From a checkpoint of a small transformer trained on Wikipedia: 4.88M parameters, no biases in attention or MLP.
Each number is 500 + 50 x the weight over its row's rms, rounded and kept within 0 to 999. Layers, rows and columns count from 0. Numbers have three digits each. The size before them is the row's rms in percent of the matrix's.

# layer 2 MLP gate, 448x160, rms 0.101, rows 121-150, columns 0-159
100:522455509475586538468468489438487566470528438423441533447560448532486503469475547471513530541523481527524450483499562562487455464569526473480493536406614461467454434464470532490530522551499547458413469503494508534544513493391465493578487601536467577514431497440506478536488470481568518492519489476415483450614516618571510448505529458573417460407497486522554571580491404464488358387536384523471543476570544564535550452418385485491452464490555506494491539457483522499486464495577414
090:433490532501477529548582438519440560572536531589561466516415507611580574572415440537460474498500483500463581446537457494515439512441494582503477467492410395493468478458455584487519519489519538522594364483508484508472523465432417443474436477431474489524497538557474482515511485544429517487415477430537479432444544507562481502549473471444469460572401495393457512570443537504501515522443524495560493604608554445476498486467444527381530508451449576536575545487482560559520555493543496
105:514490537453526433419438600463563487502465526621551443461447559495411487517540391435508475566544509588519522492488523509554494505516518510526430458597465571475532492542438503545460452571421441475492442529411488482613453520504533500576454525568462422445520414491492488421507526513541504501533523570468525526388512530485480492512446460518541548566398575588483502464512536470466472491602587506518565497455508516465558463500489514542430456493438468496573450434337563429558448552493489
094:469530486523492509507546484549380411553559496588551452554487461514482517397415526507527459377536586567457532544556480523474552567506384546495575503515507477547580500448457468532448527529539502417428444459432590505555585473478495533492413515473511478585493480518467455504511412485486479593404472560461515540424561458456498574455542493528461594458577401544492485488563564511522511454453462521578450544462436555468470435547486464458459551412500496440494540492487620500428485472505547
098:515534578430463522505486562555493490494471488528508456436498460424523592443487480505550516514483567506515459490531575418407473556667416530649546528462460501487448488562497481551515499503547488582456500487480532460572535440526559467582509554556489479478489490543495407404544554514518477502499571533482451475560454379523415523493478467483420485543443423445424486524528446564487496483384457524417576391516418553439500499579521463470517440505506494513526500519608439447490474539551569
106:544486381544484471557496560572436450494535540556538591665531505484506476562509572511488419542491392531492516354581554505472436525477493534543518496492441511437454521564561486434425514569486417505539543503483460557474542438577500477535505525454547513495485584506416500464454572462580506581556467556515527476388585541501468560457552518567505594460509504492521496442543421461447444496504569476566510510473458468419501480477582559491483497486544527434496562492478512549380442549482471
095:458516511479497413369442517515546488548501398484426405434506520518546506513481502505491632438501580508489509527522520464471483420475519586541447548540523516524499486368466425530511501559500561437567460584444480410482473562543448560487547479549504484525506542450389600456546557460449496469505520451517492499468422537521555458550489452505388525554507625474493462550466464511442565481521517486446417462509458506545569477644455533617465481481448494395508545456484533456525490441497490
105:498410453580468528392587570536537510541428554415543487523540527548582473568486422488452423449466440452536548434489562468461496520501567448527502539455470464544510491581512542481551545517427448571509537557493572494507518594562548536420543628454520477512521478564611545511472481462501466478613564548490486493519484486483493498518580574529538532568408527509552441484492465450482572566496442541529460486494579492544522447478557501403506457394411569512469538466418445493423510444520578
103:517460558466594484409553518513474588516533515499455517445567567481579508513538486428526413535523438493513549531494565509610491481532546479549461481505578457558451514572537573441535530587497535452543412480525454558491574613577573506450463469479440525556417557526447543467574471451524571504604429384524594475558487479523511514474516634507512495435539430547426553490512475513481553423470429493502436488526459437460563529551455531488582481434554513507507490513590467557473465561524435
103:579412499461481521450482507483498484511584579432494502489613516519477446582416493519593546615528493512519560523430534491482449554520446423555499479482441439491577468527468510465509411495525556486606509534578490531538508388510445525447533481477468428535594473555482437487478516556473509508547578481374490477553461511458461542539449532463418479544518513479538487542519515453375437453542530621566517464434473500535539535490458381539463525430575484440521556528504560419498486462605553
085:401558539483492520417456398457448511538490531461480514539494494446444473351488505500576463471515525382539521601477511492520471538373444560521461511523356536570514417393508485497421559523466490495523481475466497528534588481503536540470514555438453554524493602506500440543489514572472476450504525492474454569433557378497493569448522494476451477556527481560547450537477481424435596520435627518549508533592536485490446528519519434462528471567478554529447490484554432476577485531508491
094:576478506508464582494562524533460457395478576429597462518543508490555575603470551469512586584468427501519516580570531475501509449463557495507585487445488439478481437429551516590457430445472481481516467554613560471531487484559430518442532529621519502499532500547434470526537457420499409431486565442547457429500506531395543463470495555534454482474544524391529558441472528424514449492548460549530498512576470506538501467471516472524527509456553503500331485418540438479442529467515467
104:466449518545510443434520536575584515529437536430415492510460491518478530461592538480538471509567531409571574526415421474688506540480511549555443466478422458497541518394458552503578558519503498531495540593448471502518482466467477541564478506487429387488527525566536445485446514528556470533505541458500530458454461594470490613471533422541464422538438517502491446573512550463537568480524506559508500428477430572593505501440487574443564512560469480508405512547445545524508507577562526
100:518442482407493423566438492462510566475554438450545507462485568483452546448478532576578539491450574500471396528568572534483444444484508448465498523563507400554469449471477467440476498514523568562457455567377443590477438442450542525399494480523466496529453549529501568482527509567556495546560562546512458475551501479510460458416463490441460536572506461500436529456464491599542551464492477408466563461402401505510528486555487522577461498586476480471484598484425477480542607482606567
104:543482567495513565530522568479448549463521477440470531529456479430565494508518483652529498522504520433522452452466465497402522463428500523524540573502456496467509447473479461506456553547374488553549518436513547454549472543504563509488556531594459458474517553451546493467527534542481524533479471616495512512478458474403507495495622529531563421482586408492518468589617522508474506560480568522583416499461498500448660547467568461471527447569501556555537558470600548535478543423408508
094:495497443537510551496589514502443533582534466456507533619558515508442557496451469507519470522486514517490519502479413419458539551466447558553513523468510461619601515470445546572432557471392481569476481574524522460505527483493493506545469555503471502451469570563550523469493328461497513545543546441524470412534460509462507505517556568449416591415440525510592577463453511497544554527432518469441487631401495610501470534507433510469589503452498417454518470431472457474442444473510468
093:536560422449505534413495434410507505525562493460459498418449530553592465472524513520455513512486392615476509484524457471534542533559465593515577567636521462515485510480535559503507417539509472484527414513558537473581406542498512430413426557506512578454419476428460597521485487471471426429488546497568463514503548449501590478481441415518488493480542495536444546478470520489413479531512551500431556437588474553572590389516568449453509491485551528482509523424483488454585533432485502
108:389478392522425563462542505558517524502460456371438417452453570489521412456459469460551522482452529467605478511493452480442429477495495516540476487528493516542554485549520440526487502487544556538483588496454453529440430500448460523512534547542470432442477465495506514484479462443468485496565503518507423459523452553541503514431524436499370519545490508526430539594577497536546641404419554401569529434386422528520488496522472551509384521534512447429435506492461496529528599548534516
099:410468608456511606515514515532553571441546423431505481434553503486508473488426508445551523459483533505431466476419484446483556516538554507463514518487572504495505420532547399571475504458431491544511482459514539482468499504576446518503551506544513509475520411537550502515425512503537563581417632505578518618490531548469526527464585602445465601574571481538436580564538485466503540399512516477468478588446523430555460543534540529462528460461487389502435451562553464502538482458427422
105:500476494560586540446529518512474495452485469524512491429525513398485523472520526512502479505525570399489448546447510452570459491500476574528398550472441455510470518494512521424504578541555576536491548504383517533544532460499478543547540465447519452367490535526559409470484458540495525487454409436516467496518496620429580474570526507466445559603408509445483484506449456483561547464598468572448518508558396421510542553511500520515559471568425488468416475455526570605508653521505476
090:506589546507525460489403462572479553479471507457486495513526578501533528578411438485432504522599471496467467526440495495581483526434514509477458505526487492406612576557548485519448474508450454495417399534491455526506585483538619486435412502430507475493509451448486503605445522463462442470473559555410494521529509468544489445540461464499387484448416486529471581616477502477480492561442567492527485519543531459503403512516435552467476485385430434458603534472522588430574520511566489
099:454537532556499472499525465488490535502504479554568522514490429489450522542452428552422513422500601504454469546491407471501551552468443543492464504469535417503577490502521460431480542507499545578533498531533511564521561378568535468392529484501479588522520568500518582450622438503492465481549435491541450403368443512536538482477471464510465520406456539506458529471580511532503443389587564546449537508534433492565402501484471549487602547514489519503501430585428551594560438513548582
094:557476490381584484456437366379576592473500468461568491449502557463577453460467399480542515455461538418500450533462537434506490477521446384486449434487445479507517558477486564474509447527438528458555512497599539534459500473462482481543548490425537492518471410443541539540487490460410597619492533463496512506482488497455476567431482567479490480468498490475576488571471495600456481523500535508589589515534478463401538539479590435472399461508449514538486542508590471571534546512523529
099:482447524578465544504440405509552516545422506559463524552437490434462582564489418385565539517464459415489525493532542416534562568546476476530486461499542454468480415483542524556591488436492516488513491445535482505496486435446530560498613477510420426484376579494523427652561502443525513499505429493457489519540512491519500394554408498492559467460506568532542625493574531533460535532464505575445519463525547547474453522500580591444559448593473534552444455495477512528504497490460544
101:560512504525519480433497492545555451545552498447429519596534462486440472492468497512485443483453453582453506512519481520517585507498583466523425504420556483497486452428487466503462444487464443444534455513525455557529592515526444451492586481546455529471526525451446500534485595510557453574521526520450491582467397619449520560498532499548508443531582410622372625495516527546442540463478454467433530395512438567418519462461568434510574431467428494541495479596501600460510526533523447
099:478484550634558446465510460500511454462482425456444600450568488567476477475518550510494438495532580551498450524509545389436459463473618461517584573396427473559600481538427547434550495473472572588500547473411522449398475509454455586484490451465422589515486460469448561450513475541445507497500513420445557517482471501536479492560510473498522528483496592528489513459578569466469557532510421487510555468446533527540490516462521473479516418392476466388501601481501520568504576480472544
098:415507492586465489600547480541575500486497462473536488477491478522477498530413484552569504421477461550387582555526523495404528508499455449376627457477475550433462464503433416523494479382460531494419543448510509482550486510481472496556535459499541519534550568431398475437510573480469435439517442493558508379529475495557441466555497538488477520530503493532606429508496540507548555464476468496514499437480424506563450420558475471510476548524510577405497376416433490459536440468501581
097:464572461497575463520480469547535500466506589529433441544560572493516516469462437446548398524510549475496526416505511525499498488575610526609533644520455521526565543517523425582508459597481471520537486561471497432535505472453543457448500484504513530535414492472490500423510505554630506562445512495491348494487476484520469469368459422583453473423560542508524457539471478518551506541515480459437502501595513516495463472485509542512492542573526474581530524392481443590388527545499572
101:521509567467451506512463518512424573494424559544479465509479557496470423594522566483486413550471559588477425519480512515500508476376525435478476541556452548581497604484462515508408506479479450483465537469429420484531469504465476476471430533575503527424493518470492543429557388490532487521437445582533492503424475498572492503485528428556495530515623467464528472545443586618565550526534471461457432463505470507464522466526432509369519541531611482434555440568497435456583586474545532
102:535491413485504538477487519539492521559526504578493540435499546508498605404523524568498523442408501471439507522529525454483520582469456541593523585516503521518485442529665420527424512517417554547486440491414504493551496493512498463453488541510552441507511515454544489532470532524423601591515519442502450487486461490496491544534480496461503557462561463474573589582489463462369524529493470532501608519449542481583559370421389517473564462484503383556498520536504445514514551617467490
# layer 2 MLP up, 448x160, rms 0.102, rows 121-149, columns 0-159
092:539479543415557510453463498535508560492515440481410549471532496534528562482520424474467461491580522533479471521541531483455482353580414472581467496444558484488578465413506515510529586560540448537502425533461544534516542483447433481588441596567436537440492483450488416541512521532574521505584523543516486489468563491468515529605550461494403555469492374503470486465446509451506404499503455460547511535649487571510469545458477513452435558498589438402464541446519518572581475540489466
103:463472515439478432556547494517485530459513496507588382581501542576523634577396489487443587464472494424470490531441427487485417476466558528529571515535480479440553455517394485478552573508532474527568396418450494456478445512555482493476500496463574455549527489527527522522518466546542446417446548571587445404464569557518465604495476542524427440571455484431522476513511454542538474468451534506581459466502534434493446472531421598478560504466449467433543591468525478616506522491510515
095:572479467460500475425508542567536504448482503577560496498492530435471473598474496467395467507548472467562541507432601481531488520481441459453395505537468436529488561536489507543477515571440358447509525510478496534612422413474450573516427512551452448423440546506431460515481421528473586525502492530409572543420518522543434508586594518490566571467501533497398580476497479512507449574492568595493556547429544506457499562466485509511402533517381498464541500458428517446479505480479533
100:534500502514490486573526454537614496409429450546539555449471569483453557534514446480463399561462410474570494480512505567500497452546549451531476471497534431567497567492607354475494372503473443356446486486511451492476559454518468511495556528629497384518551542572441505508544518434547514418572479521544495450524543497507434552550534537472526474520479529512468523584431463518477516512566413486430495517481543535573455495443495466506512558511433483459494501473432388544539538452582465
108:585574488431497432487511454493434517501514505368507541503508440635535455516458659520542420503483494501483436448466471577513488536520510570447566521479425566480442527456488529446461502482430501503571572523481502568492512517386451546466557454398485565547474502491544553448536470530511504504487475539449510531423573637511525510551502415526452572556573542433620442406548472518531475527482525479540476619456522425488569540557499510515471450498440495575500528447465483433520523475456479
107:439554626518458449489488445444528441516546502576493590407429544546491571499436381445531480479506428475553442564489482386473531520454527505393578457508502476523534456510489506489529541483489530424519430486482539474573467523441506514509464538531498490577592519561471540577538491516498569459477538480451435450493403482568510552473527509521462488502488441479504560575537507465505528574392471462477443411542490472433582536446448571412550560525604515550472449503525606491401567577482562
103:575495463543553524607591522492438485394501557512499508641468483613402502511527557513445453506478406553504547496443461532503522521503415453464526504497513478510506473493435604460502483474522472545504548451530543518461586459551522525451472544486480509505520485529536465462488428530514493571501586482471449532518524480469492584429538602555551529456564406605517479501552597540531399506490472494482516595411540524494474475372527515506549457464597504596516417602534526513454456472433419
095:479420478489515568423527553546468407527467618438534499471525501561439427531466492482474452484491485399538529471575525512431546532423489452515437519452500505534510519490507516477571490500364531542542524537378496531487551512586580563482554490558552538490513536542520518454495523618498527568562474539494487472491499520488508464402561566457480454586569448548528474532558427460551518539462443488551503476529497520561524488447579495487616465600368548485503507486514363422560473415482419
119:558377515564483537440410489476569422616412477479518449472381527552513502502544468564472528502499587478406490454424593549522452484464534572443543495529397585497479391502442490478534532468497478553529548503524438530554476513467422501502530526496494467472590524489448490496564520527598458444481544449507463567491519451496467473524452524520430491503417509461514554424470504478445488500472531558617543444498550389562501424510533531574494522524475448569508424511432486508538469466444655
088:501576435496481540516524518488534560497406394545429520516493484459527496404559514458506505473503445351547474509518383494502523409474582520462432486482506568522447492459574537526535563528531469536400422460459545502414540553433527480552533566468592538443395569486486533504490448462525445505503400542575451534500545527506531467500459465567557558449504535490549495503514471544603547492503518424498513523568553487530503507492522672481563466521464535581455422434572443572490490513450419
100:395489507376476478439437624474553494519473562476492410393501505485459472387545522497537457617522493486586470498507531511536481495478462600482483541568485552497445488449577548436443510532480525410474585536451483578523499521491441549421462427425568461562523508527514573590564574456542471504464555460435522543498538409522605469459528496470416579506503456463487487461490528491514500527559582438475505452446485525427484546560589386457539529471473534493467588487548532465553518534467516
092:501537551524500501484533448511507572515503438506443634515420549460456483433516455481434517429485518445501489393416580483530527508561497553512399531495585493542525521515495563450576563462478528509427438491325403428507559491456542572543460535478494549589539496516600503447531503523449546518484459530562567530490540541490552582547498478487521522485389469553502520536434528541471537529423536403530441417394491438438503444599552585564468518561588495536535518509496528517481459476512517
094:482582516409402599554451488544555555468542495524566447522460494522533411452475471476462465444457445533460426440562570555398487407542475523419567521524535501513489451510485490520515425489481467506530470460548493561484455423495556523351501459442541484474478419420564529556508396457442584498487506516515496498536534386416452471502440536426543591431528423536509522445512473580440467462432506432472553547454545431409461482510510482550465434456507588533571489494495419516478455460470468
095:492538455480484543500546459454556467557452592499417480478572404475510409538508486494486390440538424499506515365530499536508524587544508485455537522499556577493562516460523494486580457528401495471514492438578532371445529570516538517561602482524587558535567446494527484581458520489468414523379457476492523412496549479443540405578538474558491428470461497522546529548515530399505491471526518488514504481528572517454417525551534543472527489439622558512491468494532572521509447536420421
099:567556491549467427496490451499479478489464511540461478494429545570503532419488502393504496498487402482519484487506509484519586577650463447447479497497563572541442583458518568522546462445538420497494537482511434542533464462520466458409443450431525515480531510561479433499446466490493585514456467473530501466503606475482490533437428470444468524630366568483528520478395591533536595559489431462418534524476435483575426487506431527554549582484552527539475501504434455527390500537542555
104:493446536456408418476530484473494553518454467552503517532528596542484412552480463476527557543559511565542491510581504549532440617466504423541493514413445418468517527465442418474476469423536492495459399452541443429429429605549578495523576544418472527488412433384524476485501504590474535480461453468449514528430519513485453452444501441504436483568474497479552464528478560455434483543427582514570512382568530511473562479519498501552485549499498507472572437494407587460538567468446446
092:585390508405544409442554566607496487480482583465517537543521571508480538545505584419596503474454435514468550477427513538454461485474435485482563541457416464506528477540492512457548507550486562469613474389502498586579560453403488494453545511518492499530536446493528478529445481488548608551474496433469534449481555487556436442458588493493490576549528459485557481562581469517504510459558480504519485469512586453449490493559434511577499507505485577519417397533528460614431466484552580
099:470518543461574374510450468487478530490584512565569559544534461522485521514499527431572491500510423552480490447500507562512548447496501482439514551404529501443437569389492587420505472456560487578556429478579509444590558452562546454467509507491477497500457470389487500478590531535528489431488507526433553444491506516467552511498418539521605543422517433492547483410403583506433445546477518651417382464577548550510468557506427515486522481548498496533572524459534552530467509510509538
097:451465527484524519553551561538423533496571459377449493461522520524518519559476438469553443401522488438472436485578506416450511447502536534463574518523503441490548358541504436459454426452544485513476425498504539494586504574529411499483464501480616464505513441541520490554469486499498478518461529443470426539513508521592532443481616522426463583540538467489430545461585559416520495390523517468479454648455522497447476569467492498524469466468472448516406510599594557563492486508494431
090:547495535508596487498514510538513484563458513575484497444532511446475505509522530524517529592461486446477488534409592431522493504552534540547451561489466462423480462529528461493439522606537556559539498507467533560633550489514492681572490436441419516385525553560454502460455501557512550493446483477490418453481476502589485506567543468461441629470521558439518461464522474493519514505553452576452517540505392484548469552490546563497527540622429476448551518471478521631556569533544519
096:544492530511505534504560535491487461559497485441496476579458515490436450464589548614466567453481520529551500481486453512563472372541464504487555554489505519613437467439463508487528582517438634514616509473445558547464493498476498437606538545442478505502548587535441503498521488475521531489422479488549536425524447537408476446484526540606588458593626528497548453488501437502491516514525538517410493541494485442544546425582515476572463504618594489546476501522549427551512459447514585
106:623524516429443459414496468505536478475536475500428500501615474412503503352473521601565458505543453491480423484475466477512556440526554438576388480482463577466510513528534542523504510553540583445567524562447505444530460547482527554540400554483537505476469496534525468520498470517543487541461467465573426421567490486470463521435402410591529475539512456402445529485464493467470628377553454441510492526494518561561497503570465504462519490602511501413519486520483555462565501582500502
103:586546393379539430418451388406613538514453408520523455442544529531518526462471437531539470501546448484495472559461522471446466442599506444507497568514548504553511485443466531459505498474512467454498555521559544464491422541466491572549477491425519425536518460525515499597509486534424483462458455408570414511538424541525467463499461480561499440529562539456507423516460515511412512483491479436521393492585465529595459556523627377476446458469469554504457571501558482444520483491505505
101:508483450574478477503445471433440523521496539526554466478425510441458533555505545415416549482477541430489549480548521508553500547491440452584538558515500421485544546562583538607529434432577565414461511451503434448479452464533550462449560493463528452481489588491474431551505559528484436542492387445433550448460474547447454614431491529429511503494395542432467502486461436431435523462544483599424541462502448503502558523426512561625485528585524506479476460564566530490426473510492414
098:457499449404522520472508529414474530530503531548530522503487468592465537478418501597365572478487386415439529470541503537554522505463470505477571544510556479516495473490468621417496606507495460555442596473460504502525473491534509423358404418512564520515459433476489562438504458455528556490485527403487485490506509439468533462523522515584516525512451608433499449466471524481537483447523516594547535608478538475553465548484444465544570505395498445443543481467496435531537471434451590
103:481376502433504430489461471488498499449576425447500578527516474411527467552428558479505414402483576549562474431435599459466496603482466486546544528546451475553456531550456472490599574550453593547593582464470481476449479458495400568438493543471427498507585430393477528509465479474465536476486499548501527555490513497558443469504500534429531527532541494543555574448630530480490503504604427492520560527451497504457508479509501459527496498497585469407485461531563538602455582490478470
088:539469502505460459405484508617468525561542437437484499506520507536500451557591515459575552539502597460461563346503534501560489523481550525418481476455389434487432515551532496533563503523577523472542514576570419486503493557494448507531443481472492501486580561536529481524460453540531524513469529374400592587495439583534508489471561558404501426492476494466458502506547463411447427489548459588464568596523520556434562456569503539526555453493558506524483436431537474469435494488438510
096:508497424531500580508512583398523539518524476598498555378525566492561456474574416470572469392508502527459560489404554548496533445444598479521494536500491457489399519383488479493451444443533463457512533444529516440568399519634497520495477408525501457440549416519453523475455478459420582524425563542489554492504540422533481476519564456523472428500464465442452541486507529417491505467531518508556421483495513484530559546633564501542518466463450471478584512537516431522548566494452484
089:527480416527470563520544446452589477508555482418517584603458520454451488513487480521491541530488467475434496444496472444421490535545512584485495537482603449375487466515545523509565471538563576503474461501504499514447494510463503494482584447419486557535511469497498513577498479522444505425591610378471592593544525513488479573579511506505516489468381497479510418466547555468458473498491559567564586459548574477574438543423580561531447475455453524551494571431480459542415429547414499
# layer 2 MLP down (transposed), 448x160, rms 0.0642, rows 121-149, columns 0-159
099:429525474473346491615539410448539432505553497555502497509392552513552538495575483527450517567473478501488501453523507506533550612435500423449513512583422525501524564517503517549496430430565481484565506401495586534396471502566564465400509474484548436489550527595543487509492522431446466407482480529491461564441541438508466490494449505496536481510471547465432520478473510579496573594444514486494463576467428463386416492525588514507521510537405562528470570471558475456512455527484565
096:533498454525478554465459484520482481498416472530426568447510469378486419457529538547584416501543498535499474497585518500470532510520460473448381504494547598527502576527576502502466439479509499487376540626506428533541505487443517526591480575554420515501449518459449423458458477453487527530526501500500525550540440493537455409494600489450549587468546463528465501554485586451490512536589489471412514566528511524482541620477609432508451542534574466531427450586471508410474466596516530
097:448493466575485471526553426469460470499615482446446565499574468478612491452475571580550550465412495488447432497495436538417554449532551462435529480397523471588439520470508515445469474474536550548467513514584495445395551509511506453495562532478493619611442471502529536543448550522546472443462475506559496505608455487474531487464463526511513467498537441430587454438532536570521518486416477505482476449573568539489538480496465510524652557507593532498463476544594380494485562470471509
095:523425446422518525411435554565424458560545504491451460526474415472571484530425563471521466412477539538421518513519531470427565551416446486503438555468430567477568524424406489539501511523566504495484536457553493504555375552515553569525465507391517577453422486478553541471512460584520487564468507497509475591440466514464500472561416499429528504448513424444464482439598571496480447453488528482592458511508395427400517532565508525485456467463554550533552498511525580404475491456473534
101:420454458639479533522554507561543520511513525518449439513455551343487526502559343438512574481465551577550539512556498467544489496523440535478481478519590416490550436539490537537461526523514480473452497516453563448522545490533573501567422585576499474497527503443449437544540543437557518500492584475522499443507452370449453474460481625477588469474439400542448501561476511470498544523518429539488499370512553584515496491417579493450533532486526492505528509520543480574437522538498520
105:531478494536566620533499548508517492472439465427568536584522409505453535430549539500551523527515450442526523487521555536468507528579511598587435521529510432483552592472498450523530481549588519604451568507454534425468543493451506483555479503482499456475426522477415459406448520491529597525521556601537475499438524481447441541515475551511495511544480558496539537539417494507466432512561545495492576587542452575534567496486500452514449535490329536422537452495521333544554523511535462
101:451489521451448456452491461492552492550554496432509545445533500411556440503477470458521505488524576435479536544526542493483488516500620533523509483533501519498465509537605444547393491441443490511472471511477453480520456545386468461534466473530547441469487465468497463501478522426446557473560472511508530491456445515458490426618445432442447436549508580382538609483492443472531578552492530521467488414538384455488524487570488504451524501492378540365516613383513445515536549540538625
100:522527602544580531414481526523535511519576485530483555544491495442428540541517378439539459467478547577509537510444519558437400519489540580533553539474536486553482492412471440490469429529526442496572490495503502503429523505595443432475506457553493537562567556496394586400521547516460541504489481423572546469585505473389548516473508442551528520455437564539453510498514470497465483485586495584461518458456460569517544546476521518572468564406628404540536469535497548501500516427381529
112:499469492581550486451453468492433458442476464389552421441483466402541485582487494497391541482396504371469491517435517452398460430542480470444468485478481455469466447504547523479514513512500453491590465466460466492414537512481502561528545485470391407596526538587523548507596548473535596472543550464487515615486499513558475480514418509546444464534441545387533486483532464518430550508458492538523562442492500453570543466539531477513517413586472505588526480526481543525592539466478605
097:541397509509423573459484481427490439515517519510524497487585522499479415556449568616487537625478550501520507526468519504475493534548474450509513440414441445504523435454594500471490441506546529552601499576540544551594538417514507571493483464545420491535574504581479412556455478491508562479571538470451597467554488474466488518520489549515465413544505516529538552453481483478423414463536523613561483492405483553541514518499493395473460551473630467456418582549491537421476531528571529
091:605452499567546434518588467513504529534459439552473591567452528498556520553428493480487623448537486507409493487470463402468459438565501411520568496424498502453506524595466509512591455479544517592483454413583648486446497507494509420620499525558510533453526519485449417481485440500510547514626465482573494453554511589477491498516395525503562451467466531513443474557484455549510528420538408528475472512506584477575485497468497588521479560467501442514534428462464486500454485461454504
099:544515521474497590495561543555554442468527550486508533544544528471448466602496528545509566515364468520498505493511508520529534463459582532463521566434449443544551490499602544513485425412458604482445466551514517368488476477516496571434547555435531541584559485570508525495544461441437476443508521448540615503487465494405553506463521544495487461509470485473526583388440487420492453535524461550386488505507499516450500447531489509583595491427537566490386441452488389476442543517429545
098:463400480544597417404520486463474499570504523448522516477470514434487549495527467508576476562507519444480578569459447440566502586471582526525447472490450486484551573424443572481558525511480514570555564559454445510486532628525492503583486493559511482467531571586490456433453476551524418528520577436522531482477429609550508534553538447566520495495440575495500568560433537435566491556563573565497505446449456590614545485501459556501539507526480482483417598508496542503487543557547587
100:550473522502531408527528453447515514409526449458480492496467492429440546426628506571574489516474595439479504519540613566485428508492496455467488577461479452519493414463456457478453472485540508523499445588435502513464481490490514474450440533590425490535480476560461497519546462591503495554462512483470458551497470471440458440496506525431445627565404497515517600518458488609469454490433537449542522463410376479542460477523317580557422460520495495460451510485472495457538520552529539
103:462513533520521574425485505436509494470503528479591536444460582426477569467501462559495474537510555515534462467539525503468503508518487524454482608413476533467484555496554519556494455551509512616507416487585557469489504536470523480454501547555401381539625502501492484388492549540474508495517497531527566454477424539519514487474549446522553470515467554502608437518502616474569520563503523508644482406521570505513521446560461398468505570518455595572541488451561514604499531415433587
101:514567501531545540532474492477538429452513503407448409481492514528523569463563579581512428470522445432511482495481523497498553434495479565446579562573525637560525430444465622505505520585358564454499560477450494521489545487477444561488436486535514473470569534527512450504452499458425432518543595469566491496521458492486546490584476557492557515458501451477469627446486589561586535453549518436454476597459502420534493540390470452459488464471474550553455535518561512509498433589468525
094:567660420535398549467512465495492446501504550512568533471438547548572511484546408481439502493516548525569525528570461487530479515458465550497496502507555526482480488603492442560506484539473444470372485480526523460532410483598526493493591521467504490555590471596562494556518492467516543496443565528614438487457465399443541494473541461492558519457479573562494525527483536527465459490508558452576492507654563508504574430437530481507541575466576428537457548478494559399479452457435525
103:531484465514419524526488426502521523470444456376455453538491497500526524442458443484494432460447553467483549522455489431517469531520473520502488409546485559461562455499503487569503571585474576482367538523416468581455466520504441592512493496563575516463552482603428463458428453562546545565533494497499472502509536540497505518509476465478484468510493550474479578512605488495553554474467473347622612487367463514532532436475575526579505470459528509490461421560438410512472527542489390
098:467505426458538456457577492462520435461517546509549464526490527508574509520490436445492523508481507514539602485469439488456455545463493555509441477399517469585379509474414524516454540528563451381461529465441445551467544446527609541536526509562485533551351551438532516457501516531422425382502405510394487477452443470437510486525440426525518458478623454505615465449462480547562531539488484563514467507505511543490477373440504481519544477526486479526482484404456456443510526577561534
098:525533491493512453480486434552526482521479507600519462461573510532583488551523439403492464513512486540519539525520431470424517420496551418503584406537536525538539468518561479604578370518501431500441427537582570461520538470470492522494531559554493526607509560440431517498483482504564465482527445586446595506447535458550540485420550532514514430448560578560520462498433514461455469551473416458463429551582553582481419525533559425498516484391498522567519540551398486486501398447488492
097:495475482495545470499507438539525613520535549569443546496559495518589590573437418410524463497537481526515513548440604474550532507471467460458488466463426497388545558539515526513493446526567392483467438467523436514551503463570537543385485470520469460473570407420510530550488467485503464552569484483454509547534512487512555556478496523510456467459442436479499540544527524514454432499489404485663572551604514481407496482448471520451622500414467510422557464403470525508529494557499421
102:417522516505605518575551458470447467390410516440494515504453497526518458619472481396443546501482506497496514464509567519503447529520470568476573445483549431574531479487469475476502554457524478524468556519522501561478541468523507481431566475496454568543571561461410567544452553507416469496533512504426573576406518503539531502487568519464525503485495580570570443469586517540563343573506615595461437538496473459535490528457545487520503532443511496542460486494599422549424502414524403
102:505505464476554457615514582445531457507445547584560455598524499445401562499495465514590540560517498478555592506574444504518451448428538496459514541505493503491438513621518427493558479516408477522468534451455511517488531541509475534443453571519464519559524555587536505557420546521449404465478516457502381449482626501504536428594388522406493600478497511488523495434529470490523522490476472408472412509463533608538437469573491476570533557471574484525538524543534506459496529461524424
100:444508508411503546534523544522596462451521425461478441480599484534602454490500477525591411544542462463539453523495505497489481484465593526369471431531444562473467458487441509423509515582478455533473507518556594531526486626465518473569402554473537535555554434530516610375547455505492524501362554568523429527497527465532495468528535513531512518499547390505480516501507552474559427537512593400535430575513520454516466464537480430432541523520463488513545564511409449465502493461495541
097:489511492472383546494457529484481409487524493441494562582478466446518608530519526553581430656547541471480542427542417548567509589489534467524415472392472541472452505466556443526484392559487492488453374553540571529579517519420400574470529574463480511437541497546472509550579484541543533464492540472480497533451512582511503466499465486464518498532472430605469589556499531530486474613470445492475441409522501465470485414565556524503530512543504606500443449481498485521532529514538497
101:546587448532477453582486474504496504532501519448490561418425442576568530558512442476551471527475480512435484510497496565478518433512521580542419472538568495437602588431553525517546444479559436515470479474439471487629574598534583537547556502559479539475487531464482435588464495482533461577510498483585490505532498517519485430559421415511509511519500555462543411565396452509518486518498609465512520419465567474493424540411579524403495475486545465550517556483501411618516504524560561
097:464515439488481505577538398405457576419498544527553544506437474405513530489472500521513486433547421532458529649584510527490501516542513419562606520420606600484466480481454428504502479413406533505363489487481533490494505576495453563557528550488499495498447506402419508425585526430440486539533475558502478343491484487580501518517454532508463469558489474492532418512461565543521554493446518467502460475466471408516455482500486502500483572490444492437493455502410473481565449469542535
099:439592530469511484451411511560477511480547608435492454514507502524467460487421499582434449555486447442517521491556459465477506577567482620433548500410389577499529488488567464508492573585370550430501409499460534529459541509466541533546555504514544627589529530528510515516509453521615480450497431460540450442539487542509553571457400508487476572534519552553563469492473470537453510515505508497439529479493487514470409479448432431551578514530491572478422507372497522493473440565500516
098:462474559429556471532568489566449568572437557551503525456392472469500517567548528492473419512410561560530478446538475578529520413428485417512517500555513513509527577545460434452420481480510430483533519427420363510545542534517487497440488571540502496464525546498496523448576498502570424556430465578499518453474492476569519442458509454562516526522596496477455560578452456556516545487481541504448481443412494534425494406517421552405570518534603431459529405472491454478553539508541582